Part of a small language model's weights: tied embeddings, 5581 steps.
Each number is 500 + 40 x the weight over its row's rms, rounded and kept within 0 to 999. Layers, rows and columns count from 0. Numbers have three digits each. The size before them is the row's rms in percent of the matrix's.

# down: layer 4 MLP down (transposed), 1280x320, rms 0.0397, rows 171-270, columns 128-191
# up: layer 4 MLP up, 1280x320, rms 0.0515, rows 172-271, columns 128-191
down171 038:510542488513499495534523466494522491521507512529515501492441515471401581446508423465518529439597519518541452524547544474540522555489444454403471498520546446479500491462519517473482513512535481
up172 097:426377540482490513517471477486542523533510460544486467436516585497519503502516458478478488488511424505467538505492484493481576483581454543537478521506499444411514559513506540454596451475458499
down172 086:509536564475467506487466490457485501486508507467569524471500479570553527529566518442533537505402491452446449457513488456532485466556543521473563498474427491527427431538473551477482479468484499
up173 026:497473451516532542480478438524526483405563468528449498521553493389481493461514462503503502445462452488518553511583529551495420587584539448507474375444512529516507478496551539498439524448495501
down173 017:498488502500457514537509519511503513515453537505556480546421533534545505616446468512493467506509510542517503472540495484466534455482409483487501542507535410416567540526503468504516490462544462
up174 027:497557526471502547479474421559535439492562525463493493537552487465486528465505492452437520533472505391569513488539533537498458541491520576474485510476561528451592491478544557459533532499581519
down174 018:526491511503459521477500545539519607436474524549491504532440503552541465532428508494589444463482463579518548467469502493496502476516480521538520503493503493455474494579461440463504428479471522
up175 109:470428592517464520548532446456535482477467498494422560477489522496492510437426545516480476490551538505420492488411438485559433550526471453540530503483534463522526566543497481532496515516463538
down175 082:499471460422473494425453448492501545442524571528474477502446462507495491498494587571520477433530539470526530517499520539492443516487522520383498557446561469470498487481523521500526506485521514
up176 101:477461505528595581535481532472456485483459567489471474474514481480501527461484489482488539452475481514524565442403568618474604482505495492573588444576541489544500547545418557525452540547492458
down176 110:488601562451490485512533512521474462570512469513497490480437533531544472597517551512498434534549518561506546591525472532433467507535486496455493483479443539531497570477542484433473508494555543
up177 156:505494434429472465467538548412428517497538485482408539512485543496441445462459524480519548457519440524503527462578507547582479528453528504547472504557550496484488510454479510527471488536476488
down177 184:568446524495442481470528464590510484448531488517458507575489494519507501490486502492501420492498567463520498617459461478565534537416471493477522517488547504563484473533544473551466466482538503
up178 106:533465539536515502495532515481424471486555497492466544431518510483438484495504547492451583463487466548482597487550509585536508505512466473518557495432485437542510475525544503500454508550465463
down178 097:533462523486516529511452522545528460473546518508530566535516534500497492481441523477521434471487539427433426551510494545492512508586446495388421512518517567448550494533502555522542490451520499
up179 019:513529492477512553523484481458549518452560499491501508524540469500469527568487462526484548468474570534556483473545494546479519543530471488465461475527558553531512455461515470442475488524484542
down179 010:506514526485499496537533513550490576429511555461529453524517519513556470448459494542446495473500485542556522486459532474491471510463492522528487529495507408495518431528506491464529490454501439
up180 024:462514491518511491428546535543435494445529489550461384563513496539445488489474430476484523458527481518542604494497494493507469522512431483498512539451507492465512474501514430538491421508594525
down180 012:490461490491473566544511540442458471528502547480580532478516583494541511487475462572439598514476572551499449467552486500483505472590470470513536514487524517502517464453486558453525538472459421
up181 107:493472556463502462453520459406497500524555473548538573463481476535435486477490461493453513426455518482462527542526513430521504527463556446535483510510535470480435475444481529550555493459446489
down181 107:438477522472508508528503526525482487545495475461532519504525586531470515454483497480518545473511454508528458543581534503532502561410508574470454481504467516551523491428398546484506531457497545
up182 136:512454518513426493481501555517510536475497480503514496500440503508488482443442538494517446477454549531465498531496565559459546575525521505450565509533529491540445548509537558523584467527529489
down182 149:523503540528532461466531443532527487455580504487416485497504478569542433564472521542499494467566565443483460471518556483507460554433522532451507522561537516522479447562488486569550501529452431
up183 119:447452546490498542537484510402483526519577469498429491470530565572491566473496429486533474518466530544519415582543472416548494549463491505485462517483526524499510481529522532501584422457497488
down183 120:417494501477556473437437533504454435440521518546538529475457528528491475503489538438511554532484425529517544484490511466482485498439561502405489511547563489514499516473405452542554504610483492
up184 062:500432529457459490508514516477476495481510424367448414526490453570566503544522521472514463545412500546505484467580517500473500480427535499488615568528474502541536487551541439494495490461436452
down184 058:507533431526549504492495448516518523515479547612514567469507527395443490459456484484492453431549461448505517532434490521512374477560548514522450487510517543518490464443532511472517548545481521
up185 115:450426477448453596470488519485502495487543487494461493497580538456491518476470518455422492426549443574509557470541519536487539558441598525574550462479478457545458592494508541524473519581510403
down185 127:485534517395518528459475513451428455511514516505488454485366504557514544463470518483500551439552484513488640531479459547516512493462521540525479529492532537489470498418496521496555578503513512
up186 067:474511522546500514461511441553534519487546466545435492573473513511476501488466530546499543442491469516478542481417505553521463521480489545503567470427460517474483523484552454461493490498491463
down186 058:500554529494517524595492566456493517438488489455521543415528529500496479549507490461510486538555490476535472537507508443516564480434527438462432482538466556528540474531447543562576483532493575
up187 021:562488512478412498487477536454442533471588522480484530460518467447571485481483485499467495528451488444455614454428505551467475421515516471526468394501476514543454540503554486514461489482488506
down187 011:489567461510469560466511473507486448516557431550518443534423576541380542546481494538513527527537529467468453533539496463480503542463527477476481500430511425539547459492492494485546521546523528
up188 105:511571476549523491450486501525484522491485494381464510503498494519496613484469456507490544458445527475535514434522507487605542486524486494560518498566543503496483468544456458477466501532480446
down188 090:490479459505465510559475511486560501535548561489476587509505493573482445434527422453413509424550587526496450543502594507484503458510553490461513456480525497444440506518572504426525465535513457
up189 084:558498556412528552509558540415544472498481499477473556546550421556585523490440510500549512627514458520508577463487489472579541453496508519490558488491469537426469514476507491480524480566578550
down189 067:480566485515507502496428483543478521599512526481500530455544492484459465530473477488479489440447497507465488485586483561470477491540488477536470442529481422482497421479511498479518536568466495
up190 037:530478496457465637449506510512483567479531438480486598530509435503459481405509496489461505490461503484469534547505564479580448496554533507517461539452512529479582447531518531546452495466463513
down190 026:467497481531502488521529476517579519478456503560516468551470458507507451544481504480526516503402466497558536536482488525431506478503473476519465504522495459509482561509507445435578476508504500
up191 101:497536512496478505512478552564479485507576540519525470580462429473487506421467531495481535507421514529495465491544554490491460534507553550495496533472546453470414484457453480532468563519459499
down191 079:506505541525558415517468523506545516546496448528597464491470465459491548454561486460470433525453506551485468495508430455504549465603517520504550544499478458587415449515497473464534518441466537
up192 131:496445508412489505435492527522563529448536487472449501445397518498559510482486461543457507499453452527548516531468492513510527501503505499441465504521505497442480530462522505529596500526521475
down192 149:494459513543500547468498454528568402457467527502504504528509485484565549503560503479535562501464475489492593593432462533456470535518414510485473578530523469472514478524501555520433529574539512
up193 109:564516500490516424507516568503539501447513430457514532460475484485504474509508504530484514501463516456530497462472509541442471547407530512416546535482457534553439482516502563479544499481509576
down193 103:514571490507473510506482522530513497460504550532430477449524430520518548574590497443520502507541475435496471527537486477475530495578422452534524512490540518469518505471539518496517546544448556
up194 112:542479438498470487462524527579564486494514435497486472503492437449470526482480501483476603514411492505458536503468483574511518568538541526518576507459490454461535538420509433495534555478531502
down194 110:508508449485557475461478497476413436540558537526524504457539535533552490477463503511503536448509459485564440494463540500460539489483414517448430483536533487533521522515423428516510442577482501
up195 093:459416548455558464530482481513457494535529435473483486455550445460508435525525504517498561446545449432503484522530545536437533497463469585514492473548497459467442507537503527484503455512488423
down195 116:546541596503493496510463580487486525601425507482438529479475461502551452477534573486445469522460520425493504464500519498486463478536468476480501467484447509515511541443508504404546480413528511
up196 077:479485510431617567489515542584453483583527479569431563431429444459518491412545526482473480539466487475523518531486469576504512563510479498558526541464523516513470517515466469464559520504428568
down196 066:496522495473408456466483454419463484468468535446540489492517504554477507523458521524566515473458485506483535487479462491533534476485501547490484467514510524592499409463534476490475475442436512
up197 140:532467442487499484456544570495545531452514531483407539514493422494514453491532506497560489493513510457520548477458538478488471546536460548528554512503549515560465497476470529538503515616522528
down197 149:536550504438513483445553496529460491534459525558505469515471497540524511489511495578468519467499490516583528565468430506551503473553528521467531526470486558437502406529559477547487505554448487
up198 024:526462530465512480493546519566524500516477465601482518488412528566522482508531476568486507556495517592493500489528475425444462450493446472489529471547431443532453522410455528482542538491489467
down198 012:515509499455480567463476512492482512464512523492489481441555474476574502508472607579500503529542532531525417499522592475590556483526516480483479513457516549545448480581548466471462479501531512
up199 069:506490464435573554510500439521438453552481396468502451421566529451551582414508481464487578554459517439446493456496461493550577493478536433459527492575557481414549545500511659526499545491479460
down199 059:467507475490412473459468540517540508499473554499530507496478471597564549507477518483581505438500474493533538510545536491467453498516466475529488532456486447537401445452516358542494394447449568
up200 134:449499559481482557480482546500510502506552507477483556495524513539492452458448491488516525519462555541554449546551525521569506527500512439600457509506490481437450440451516486552491533559435539
down200 136:435482551477501486477470515514513494575475462507597483566513465481545514559542466483447515509544447470505490560500473488486506461467538526542509495534441555550533512514445510512500531477502520
up201 135:559512500478481493504539526483471492499491448503465533459500576563501469510426502506514536515518509456521485478470457524551502578510515469463455496469504520479530511487483495544563484518521509
down201 130:474482427521507495540426503495464500534539503494450530530472375490445567519420496565494473450488486565499468498469587485527480521559550443522464558469543483542492505447439544492526461470500464
up202 024:516424512468546518476531462497566473537459455445524493505505487549472486541506545577497566558555490461476479514556554485492481510463436483477530400557619531538561497573459442489552466501535493
down202 014:458554493547526410512459500486433448545494543515500495521518495582542498486575471443529497528482485522540554530385479516474540539422568510482511529466444559441434488545532499475497496512488442
up203 099:491466558528564596452536491512452525462550497459459523474462525454476505481484597502478539423578552615536549547538538430527505508462483572547473545542448472483472478405574489490453519500457494
down203 072:518520523443420503502454583524502476566509458484526480427487521526427446517550419544440480543536472444455464512510523506509489513487545474599535524540516503484437473474506453468448536602519520
up204 111:514458482448558562447542550517497486407520430508562436513472471477524473502436477548543480536445573514433489416467453493524507565531507533453518480495546483459520525506501492564535485545492559
down204 120:523533489556442534509444439578494461574516435419481511495467514472452570497468561496431539542500512447487479522545558521572408548477494534587478500539482500461474474505476497522486515477528482
up205 026:547509512470546479474453509522459475537450443461549487522524521633516450566483466577539542485487467458507463474532458555483467473525543455502539456530420551491445499497459593502470564489440487
down205 016:466467492478442502518453558498503506444536538529469530441510448464501560418463502422502446509541497558514523457512551467504455496515430496464500522517518427479524504524512512517507436419516595
up206 102:504474487541602500577444593463456620447542505489471460508538509527469517503436461514594513459461589503456497507454525542444508520574497548589514434478526479535547517559494516506471511480445476
down206 080:510426534504465478435494577516529455544415495520501533576478575534566524534499525438512417435611437549508510482534485497471466477500512519447440504453493513509405522522500520479500543511452541
up207 110:436438455461505498565534497487494513466554472422450519558477586555475509442497523535387522455533547515534504541499564533451448488508516547541482501521536483541506454514527535572448457495408536
down207 098:491516461567559475542453469473487483470469560503536482498479440458518512518542455517536550528449473441425490512517523547483493501534549477578545527512499514512517575495478537410539484487534527
up208 026:418487468482577466593544465461600476498423522478526465511546494422484530555491500533545455529526507529474409502509474489493571548456415481476494483553528428509495459546436430489605429513479489
down208 014:523567474571563490542499467481467512557473475445463501468540517530527456434537501481495509444462476477525438492427425497505463492532570491551548576513467578502494512472538535509423541540478475
up209 128:518543517443496494465549491538438503464510498463512609451488575529465504505449525458469578483552505523551547556552506500479519537404510496467527497456499491519458520539523501486467467557462504
down209 137:493529462517528541559526472499551517431511450502480426493436486497555451488454430503463470481460437473476545452492556443592507560478499527508488496428499509530516428463568558487527499489529484
up210 033:509479469466432534443491517489497461425511547503448504549472459502533529450483486455482499470506531511577587473476532479465421541498527519519489501496468481486482471508565427510458454495481517
down210 022:456501558497609530490500474432507487536541393497526438475544517547483534612504466515450486544533477493466448511555494476530577490511527508491484494481497498514493479501486484456539575478559399
up211 115:628406433473528484471510517534474514497514403470532477511457481508495566528551503458420517567484458528523479546530523576504519479485490539410464533543509521495463578383494463513575437485496536
down211 118:494527564529530519470400470517520569428439595542454507447493513500489510496484467525527426416471559540582439502506474525465454522407481408481524514549490469481438512570550548465504463565472459
up212 132:537478557560495550543499464531477438544478464482525485527521510527491527572491568490502492477447439507487493545459498472506535453526516469494538516462490466490511479544601562485503491497527503
down212 108:477475561489485519498498500587443491425478464457556427494474510481482464455488481539516462465484516474452478436522470508483436555553483488496534503482514547399515508542451552479467496495546448
up213 133:484509453513576566458554551456548480436488544466469584523517401524527464418489427493518471475539547523462480437527506533491539497462498468556514485479494519497517470499522528557484444566502487
down213 132:469525485499539555489511482471460532475461530480449496465517454496449465523501478524548492469519484468418489495459482544479522495477550516515417496426518503537482504460514449559532511500474535
up214 107:583549511582453428471511507494468539483532448475509550497502473505550457483488546547477546567474462533521551497579483495581526553497456492454458558519459543540472449437590481501569459519492482
down214 110:474422471538451505512502469556451521547546474459455447517576482553496519498505511539451486446509505497507438470456485592530475512530514541558450479561533490416525528539455557490476612502485523
up215 105:511519498494513480484485585475399536506503478441474521512460585570461535462483540564510487558502492560478491515495514504519564535459484516535396442478518522542536500534480514583500508548422481
down215 105:560488486368438524426478509459462544513419598533472499512548486511484484532511535533478532494523484471426483563545525460432512472506528500508492525529530465475539559509552492530454543415531529
up216 105:497463453448469487507484444468425481519525405477422446526571535519528502426488498472471513539526526578539516561485506550489566509526536526497529514503492513471531528423555538457505459497535467
down216 083:454479519514506566529420486475503506447500533465498444507506537485490488529576474434525536497528511477462564538603526490520432519499513574448496512454513507615453493472483451592530542443557527
up217 108:531541494437467464420561509454518487512520464427569578475423412543465526518507499593463469477398553497557440553482531511525476525451468462561570498528498491505504480412470477500460474491520479
down217 093:533443528528526427472536475566545479576490522504503487544583528468555457479442493406497508581469475527459410440517500510561471526475540472449510548401483471571502472490425519493483509491494473
up218 081:525517473535437480526522577511417521497519555527474441630574472497456526484465513442533516498479512581532422475558531451428540402509483490542506510485505531541587451508527463503457525499473427
down218 096:485459531478489446519517504471591507487550573468398546395532459554515471538502444473486508479592495489498523545517601504502477528513553491445539474518508543424457567487505551492522536497520532
up219 099:452492492481512483505476502532476506454535489528560520622428428469428498484481453498505490503446444541481370502512485470522544421511505487563552494514512490517511472477513497518564537491494496
down219 079:484544462481483560595528434476560505545498474501483440476548495506492458493581436516505520519526484422517472523523566466470589502521492500494528453464525535485472508495551541485559583528524545
up220 138:451505557534497510496462472349461481518477489504460525543527572522451525497479581513538503437513547543598504528442461515518529492450494528521529445511483541497485573537493516529468517511466494
down220 148:508498487485503443482453486530465491462470394520499458525537461482513488554418569545539490498491557490561481485485565450507475510549457485447494475456477496518486513505466455477483482510499488
up221 033:473462485465507580457491403563533487487509542508484512516550426464376544468559493514463525499477442414569512504475522600508502504502503508448398479507501471494491506514490534527459509501509503
down221 024:473507498543466478494489539479529554460426440500456499524486504565577459636445509453556466512521475543532511489449479511422516458484514515559523520468483499539538461568540432505564500480521490
up222 022:487450472420485513461510513492509470504537556535514526463477498537552499460488515569524518485456495535480465498457498458479505466495515563519463503487471593585487546522465512471422510550399444
down222 012:504470495470454521402482517466511580496473478487461457485557524481487546557464536492456467516547467467453565455519581464566484501475535506436473471497511467589541480531449565499504459496553508
up223 104:536517478563548497477460529519490475484502497503480520596442452532485574383519515441495482519420547487518497499510492443588521479466536443533507480600535552529520463511525487520473448490518422
down223 108:487489499435468441546578530454585494508463550491464491501560516500523429619515437501530538503560493508526450499579551511445535532487487557386534531454556488498489527454526396473484436515488550
up224 127:527475560546476552502475493515523452447519431555550492526434504493540446484454532481435532455503433471550503549507487482427507490459522494500523492462518525523463520517526539540498583532478526
down224 121:468529489488514471469467571538518480602530453484564525512583580534506479482536463507528504503460491542518501498525427486510444507493505541511368456519501506561508458530423447504499490480503520
up225 108:491495501498493490520518579500533526523524515427509468480552557518558501586476432533537530440464459528529540450450569462448473549508471528522523498466527481566543473535517598506598555466393610
down225 085:483493458460447496488471497463509512453492499497446511518511504551488464538494461530505547533551501505522514605502419538503539463542572495469635554571591494374485535432508481447445397506536462
up226 126:557405501561512480511498512511545563507543508491494547558444507530474493519506484549543512554494562549497443596534485501528541515496451456533503509474549512490530437517485529498589483498488492
down226 119:561440485475466528567470472491530495418501466468499434508460425470511427503521509540529461506523488512471548525508577530458488484541567406577545512508493510527513515541452481463584540504507540
up227 114:479488492510542455445526574470573522503518474470563543501434490512499465496516506570488467482473509492475505515553440504491524509503503473504455519510530489399478496495471479528634540530468516
down227 125:469547509542471528523450506535533532537456505454469477493490468446525475490519511524533487542508420548458425489527511428539490495445429571521523503475494525515510480457495550472500545492471519
up228 029:476483494542464508480522519476518511529628545555442461528506484462525463437513521470558466457537517587483563528410481529506463505528503509530503523454410487485464484516542457537444494535401516
down228 018:516508520468540499468448492516427508491482478423502495474468616507462555523475414521408509506483497565501500523626591490498504495536414484420479486493594437490485491477457536457494562491529482
up229 022:504540479473539554488516505559437474464481514448482504560528524582552482454489523484506522547484492396494497522491529454495500476491476539556567417539314563514498585458487555457506495482514489
down229 013:517460557440485501466486538420539634484510537540456464518457438452458502499486487530511478434519541569500562475477491443576437576532544502486473488488510441530511471465502469489523532444532521
up230 086:505393480447543529522419506499454492484534496502455515497522500483461500475454527440450486539478477565508505483504556462476566512476480536460492525530506466484487563495533491480535497609512455
down230 107:502464532486459514457539493502505539504464515471517547471515537557553546487500496495499450506513451427482545457536527484568475526546501472546526447424458510518530450497467549579484608487507591
up231 020:477511432437448498515426515470424455451549474442489544460524556465479452513462467531480517590437501532457555461587428484452512447458489453533576443539361468548511481463488528497480558416371494
down231 011:506492452498531548499550540509503508468580493487495457509444461475528544459451573490486515444607519535559458489617526423531433554595501458502542558533537474466455531493516469424556466541562524
up232 023:413507467510579545483552462539490517523476458530458493538461496500453483486558473500491485447536485460486497475423501523443446470497480524457451420533464455550487553444494529476481495479387515
down232 013:476514503552513504540483514484445542520529454462449516429534550541540520567452481484513498559503486509579487474501547471598575547507489524447523502454505496503515449525513473485472468446538526
up233 019:513533530474515475518542454523543501507506581510512444572525503441587501562481490475467536452560492463557493555471433504488524546476521476500486441499557501447477549473492463539598411543623571
down233 010:517468553534488520481494517537515564568475455477576527459511513515534490407504409561494502534518548512493504505484529500513477464459530486625490524461532518541489537539563509510430544532458475
up234 107:496437461516483469507469555550464480486568417520509567532518497435466499462456521519483590476459480554470435563505592514492539526496524516544479520538553480386512457482541450527478521488480453
down234 085:507485488524535457455472455525397467515513429514519538482521475492505509542509500517472510497424526579499502504551533495474545489483490503546505501553470542439565539507549519503495489504473408
up235 092:462453482572432484484499481471420515510540510566510474586468443462479522514459492515546507496429477511519466496441526458490567452481475524579533450535530485512577495482494488596501538485531461
down235 092:496504465564443491524484466447404479518482541488429503515547530582541450549551469449497475537438506488553468510502531534434531392500540435560503435512513563432526539549572486522457513494563475
up236 111:511420478512505525508500461515395531467523439498418511526511517495480478441539525454511550462482475604563481496451523506560462524559507502531549490540473499494562485517473555513477486474503472
down236 086:504459475529468490474490404459508527462518477530468532502524446462513472543466514494451461569524542455503494431462557520512543494520489497476526482552492457450511506469539523512588419471591538
up237 110:534379477503534453562629553562421588460506473506469508504482545528552482500476527487489502576513485475524458509443517526543502536529586461553549488404560493502531544514518542506433484501465499
down237 093:435489525477553530448451432516545483500476451493530493483520498484488452529536505457578523518529475496589569390539505474549530543475432538516490524540437418573531477463486537496540500547542500
up238 122:506489497485497529477503552453542500514548566469594480451465542531497463488462463518529584443467489490449530406463456527468520542529495457540479475511559472461513512461434507557534520509466474
down238 118:430517541509464506495425489470518467503406493526414479466506539557491515501522519484479511504518549446514481605466516520469454507426509554516547512452464477497485496461508565495447540486482488
up239 119:475387493591502443452511525501474466481471482505522502528414448487507462457537447468443570487483433511544544485491481547539571472496470453503449495504531482492524549477492506516595526502535415
down239 121:445536492512429502470503457476443488485424479557490496464526384508527527471582464432518540481433477503470532517501461459566560463527446471599565559455497500401573503538519533454432496488539506
up240 054:498519507493475486518513571561452459590501461554492508474429478528486521445508499502574464476501491485545543523478525523575546479555474549542539485418439490542517592546504466491524532541492593
down240 045:544519484455562517472460484449492564437477517502479510522548513448468534490500507492528501563449474507434503491577511512497453482516525474514501469528541452468456451454543533486462499478511445
up241 115:559599487463553489464522485501453574496508495456481512535452525589545514505482479576507470456475569529520489499509442529523555539456490429506497528432528554521550452491654523464467434462497479
down241 127:481464499530475548532524590463525472474446481489471446500440568462514503470505482521551522431522471443477563442449507489528406447540554439513515513443519440539491559514458497451504550470487470
up242 023:563450463501477590520488476423450495532491563442496541478505481535475481473535521541500555565526483438488517509494537586489492483523556518512535471522428548528511465426486521533452484488501487
down242 013:485445548456479469472489532564550490442527453522486501511493528521485540512450533446501505509568512534514570511553537498434453501447531534548520510530570465515424459567484452469519503508536481
up243 105:473491434535416547522451504466445450455536438475495529528448601530487515486480509523541469511465498421540444519556496484532507523499542490535504465446485463562463510493510502496520475492504500
down243 087:486510475425545502508494529530459507453494509544423427508464484489404528503475470465519502529462512584490467476536508492483490477571475566487453513562576530566467555451534487456456472533508494
up244 020:441486472456501503528498453457464434494446518494486504530473546464459516398460521511556539532516420469494485538447567524453436520502520457544492569553479566553479478475605510535467471454419448
down244 011:474501536525494446455524597510494482511512428515477473523499505522450509575569466508506502544547530478413462514499485478573581423503542574424518500519455463486490531570446516531491496523533472
up245 114:542500554511441515544487565531516536473492458496508488551466513528451532445454515462490508474500524467530433505415465493496518479506515537472497437493477527453546570516500467530524534468440571
down245 114:559485483502559438516520383493491540536564433532544489480508470500407474461443456508516477563529503434500514550561483488443499468504498492512420514506537490557472484360489557464502509532481539
up246 117:505500537495492532453507527466560494494495476435513530469444424469421500491476539518426576551488579483489471470505547531566471516523566514405476492575490447453465548474469468544499553528498486
down246 129:486472485459563475456433546527569445545555483517459384483504527542546493415505453426458505532443460514485596476544454499461556502430491486503479515528462491506514443466492516510477613482513477
up247 101:486435583475525519494461622451475540523534437560480481463519501530528459504497495462477535561434479542447539456540505455498552556474485511525533483444565458485551449518566485546589505498470533
down247 093:529450508525587527501462475599443526498500505492576466458496475486546571436407485515528451495477503468470478507483540463461476548457531451464481475485553475493541508501471512511497435437531594
up248 094:492435523484446485509497602533521552501522494538478447556504515545517491459502458444579464506476508530476454480514528450462589586499508543466444456483516540537475477512506506576539431453428507
down248 087:527489506509449503508518488482414534533517479505577448541570529506552504494430479447491474536472449509498437527474435467494529441486516561499418499523529547583448482430504483571525507517505523
up249 108:476516501558511459520489492474461505476558477492480437546529431491546545508497459504545478481447510479459458458471507509529521481503500485563529485518494447476478479447596519525499496504430464
down249 102:459468473442492474576480478528537513564448515501463445464519468494500504495565476536455514507556540479568484532548533542501466466445518585499523513484470463472506529497569511500490481522457584
up250 130:484514405484492479457545449484474566482536555547548458496445493553537498509479539551473511513501470476535458548403540521521544425584518454505524514451542504491468539496541468512557497520490411
down250 138:475533582483532544442510539374497515571483443529468543532540445489500549455513505603509553442462486547531540488498517515462439511559486519483494518522498521559522416517435512508472524450474467
up251 130:517439526475555550509502521526543530420511497457497575544579462523499517476390473569515527561492569516482566501477476430496504430576562518435510543489555542463500589576531521509559481483482506
down251 130:580517520538531484486542424485430517442538473519488622475542490566498515514486464545483549522448496534506474475507454535518455460569572448505414475572488476515465542512475475514481521505426470
up252 108:549504493540556481544451499463542519509522438589518468475486522486512588501458422511470507582501537475497543465510426551455555575547534547461467469492481493435445514511491530514545497561508486
down252 114:582552497488543544504546500430483555472530559479469558465498508488504490538536555453490535509543474451495464507513563459534440512492533495565514511472460486546542536479508499473494513487515535
up253 114:560491416482567518561525518558393552501518455478483461524506568547554501516492500544496505585488470495479475511535551579436474561572527490514515524489502491535497511454541554515425417469421448
down253 128:413491545553438505448460453505512472577518491480470455487479455457468509452533537477500515444469497487561483487467517539518441551465514463540520501518467499382506440493451495521572546467502459
up254 030:469456516523454532483532412540440509474495523497444412520491501433512583455544441472497495452473490433576507480484519579495474515485478509480436493448576434422482459532533431553516452514547540
down254 018:442530495542534456520440486494451514492446462516552521476459502571521482579453473528497534521533486444446541488478467464435536479483527535560535496510463555570528451510471439414464519516519448
up255 104:454518424500492582497484451438530502485521509458538504491524524493467551447443434539487502530504495539479508486430499585500509525479637542571517512570529506488461589461429519463512486564542494
down255 113:477515501488526508482543501509488490520522509555506570433484508506508569499548550429506449494444492533467552551589538505506505480434388491510523509502513538562502401513520482507512441483511494
up256 105:562461512428508470537499513470400502503517521546417455411503455545538543530498548411511545516530482496539567473508551565523400529547446531532526504511543469552508508448490514523493457532505483
down256 113:566510503558515575492507502472427504491470510512549445600546499460518549540507507564459473508476485464498449471462497495484429547526535587469536537471460520422570558552462501467489495456497512
up257 078:530491497483498556508521557502569458520553472459444577556405487491492505483499420489506468409455475594540492477514539524493500539510508526536554524497496530469460474493483501506486419488414425
down257 069:543574511489591480472476439505511493462405492486537395539507469480522500519531551521449448571501456406521561473472451528493515479463474535482424506545498552535515448481510537555539552524522526
up258 104:495498483538515453436540430496512564457511447541572471514437477536592496543505560540560451535470458506475505592593464496499536469484503463492455494464445534521450519490547504516495460517520486
down258 124:492518509509507571513448537554525499471529467482482525529489451508454549469492472508452484483530523508549526490482521504545489515488472440499529477486464474495510417493429497558462570496502471
up259 101:571455468512477473457435494562504485442498560457443564474459439476460459515557522499499474463508530492440519478471584494559478581487451505498465466502468517461536471482483505534436465535438533
down259 082:496527533516476430508533491489432502487476498545565345561433511570516449543508512582478491504490485483465519483461500490455532510421561485463502534529513466486498562528447453518490474504518442
up260 021:513463507522512508417489542505470496514536489501516449480597492509495490434554514527483507511499470461416478483525531459476495452517529520538571495470388481451497445521441547558479513514505532
down260 011:538536497428515508516485557463443489524471552591493520499506481558484519475440501474519519455473427568532562517552505521507445506538456486506523466531493538469499568495485560440496440536524555
up261 132:455511484461532568440455611510516514521525499455450491485489464501525458469492495499501570385492555546487481462507522542441505483515555532493512481524478508520542532518471522546468452486520526
down261 130:557501527512531486519559486519534554459505532481627498427455468541527586467445452499545552491426538505515530489485479435540484449491509515495468509494491522455465558543566512513503518573488550
up262 104:526530494505477523421522535412470465490529463381503533486481477517425578490516529516480553395440469572534475493488531507537507463432524506525474484569508521392488464454554524485536515524477553
down262 079:513474484514512456490462476456476484510461488526444458505532495522558450607473562529574417546514469502464533434597518480498515473546449504468543543476506482585470500478491494527476476518513470
up263 022:523470472471436480460474508514407501468515497464470533468453493490533441426518527544529433543421543507472561409456494509485465465498537520498490365566416512535441543536492525493462544456456480
down263 011:476497513475531484465486491487511552505549404509484491516459538476434528612526504487430520430581539542444536535519531442518496503510490512462483500435500417506566475536526444466556486487519543
up264 108:411455604528534575528475543429470480535562500529487515551533557504471490477505497491513569479453540526475491515479520572463420563460527449610495428484563476540532504496459471525435548507492459
down264 101:585492491505445544597507439493501522497440452478493501470510469526525462481514491549464446511430611465518538485499579567452469473561495439525437482476460515513580481590538533443457479475556466
up265 097:506517494427488490565419549472481508539502478514454463491467515503453522520529472538469540467516446530519478600497471503462549498505515510476581510467506492501449512412540503480557477531458439
down265 077:498461515529462542452518499505528528498523576492496591511476466451463562481550539459518467495545582418491426475467505495507487508494494500516499515500464510488521547497472600468520532528491546
up266 093:521542439522507456478572502616526564561511494349562549487414459484458440488507543521488539455487504510517456564522509489539482493489484450568439528499500504487495454487550534516466505505397540
down266 084:507543527546573487470484465491478501517362512552494431499492547535628471518484571518483457517498507517475600472467494478472495528511563499464574560479439514450498516519449525446464478512527444
up267 129:574515567466474509498572533516495496423506573514566532445508550531526494507556469457481556550492557548493527577575516519508548521463471406523542524499507465500532475493496507500468414553454490
down267 117:550554456476549438486586443507488447513511577503535549495424428514530479470504483550585554546504429512504494511451515485529486463553505478522450537454501465471521498497492456424560516509495462
up268 023:550474509405539448421482517493442557469505506467501424487493471532452469485446459458470508417452523482528470492483487499438516454465532529502475630422507492503525529446449428475479483506483519
down268 014:431486468511440552416547519542468493447499500511529465524557503554541521502569532464491524495476567446498520515477500501489539539513507535498504407499518599512506435485532490516503510531497471
up269 138:476536457545550477520529491400499543457518560490541523491524521502505527519490498492545552404519495539577517486536461465498553489489497526530516453441505479546461533572474511578482462582478558
down269 166:490485537454447463544452499451479532519454543470510536535519509484543519520433484446512470464477577492539425577423456540514488470544543502540483452529484473529512496439467474511466486474518517
up270 021:472436524441540491477532466503544533519472492510458432566429506494464419518523508526516549473471455501484489484530488554479497473463481500522515470492511464481459475588466421506453513452416439
down270 011:489520469540537478465523533504451438537491461463487546470543499525510523524548505473495538527511501493508540563499491494457579516471490502412502546487477525488526493518539507475458507526514456
up271 113:512478541517484477499491530519414486478503433526439495475592490489484565454459602487443529502492492421477489571500532486469476516490514527528552467543506465567508434438554604553477520602517449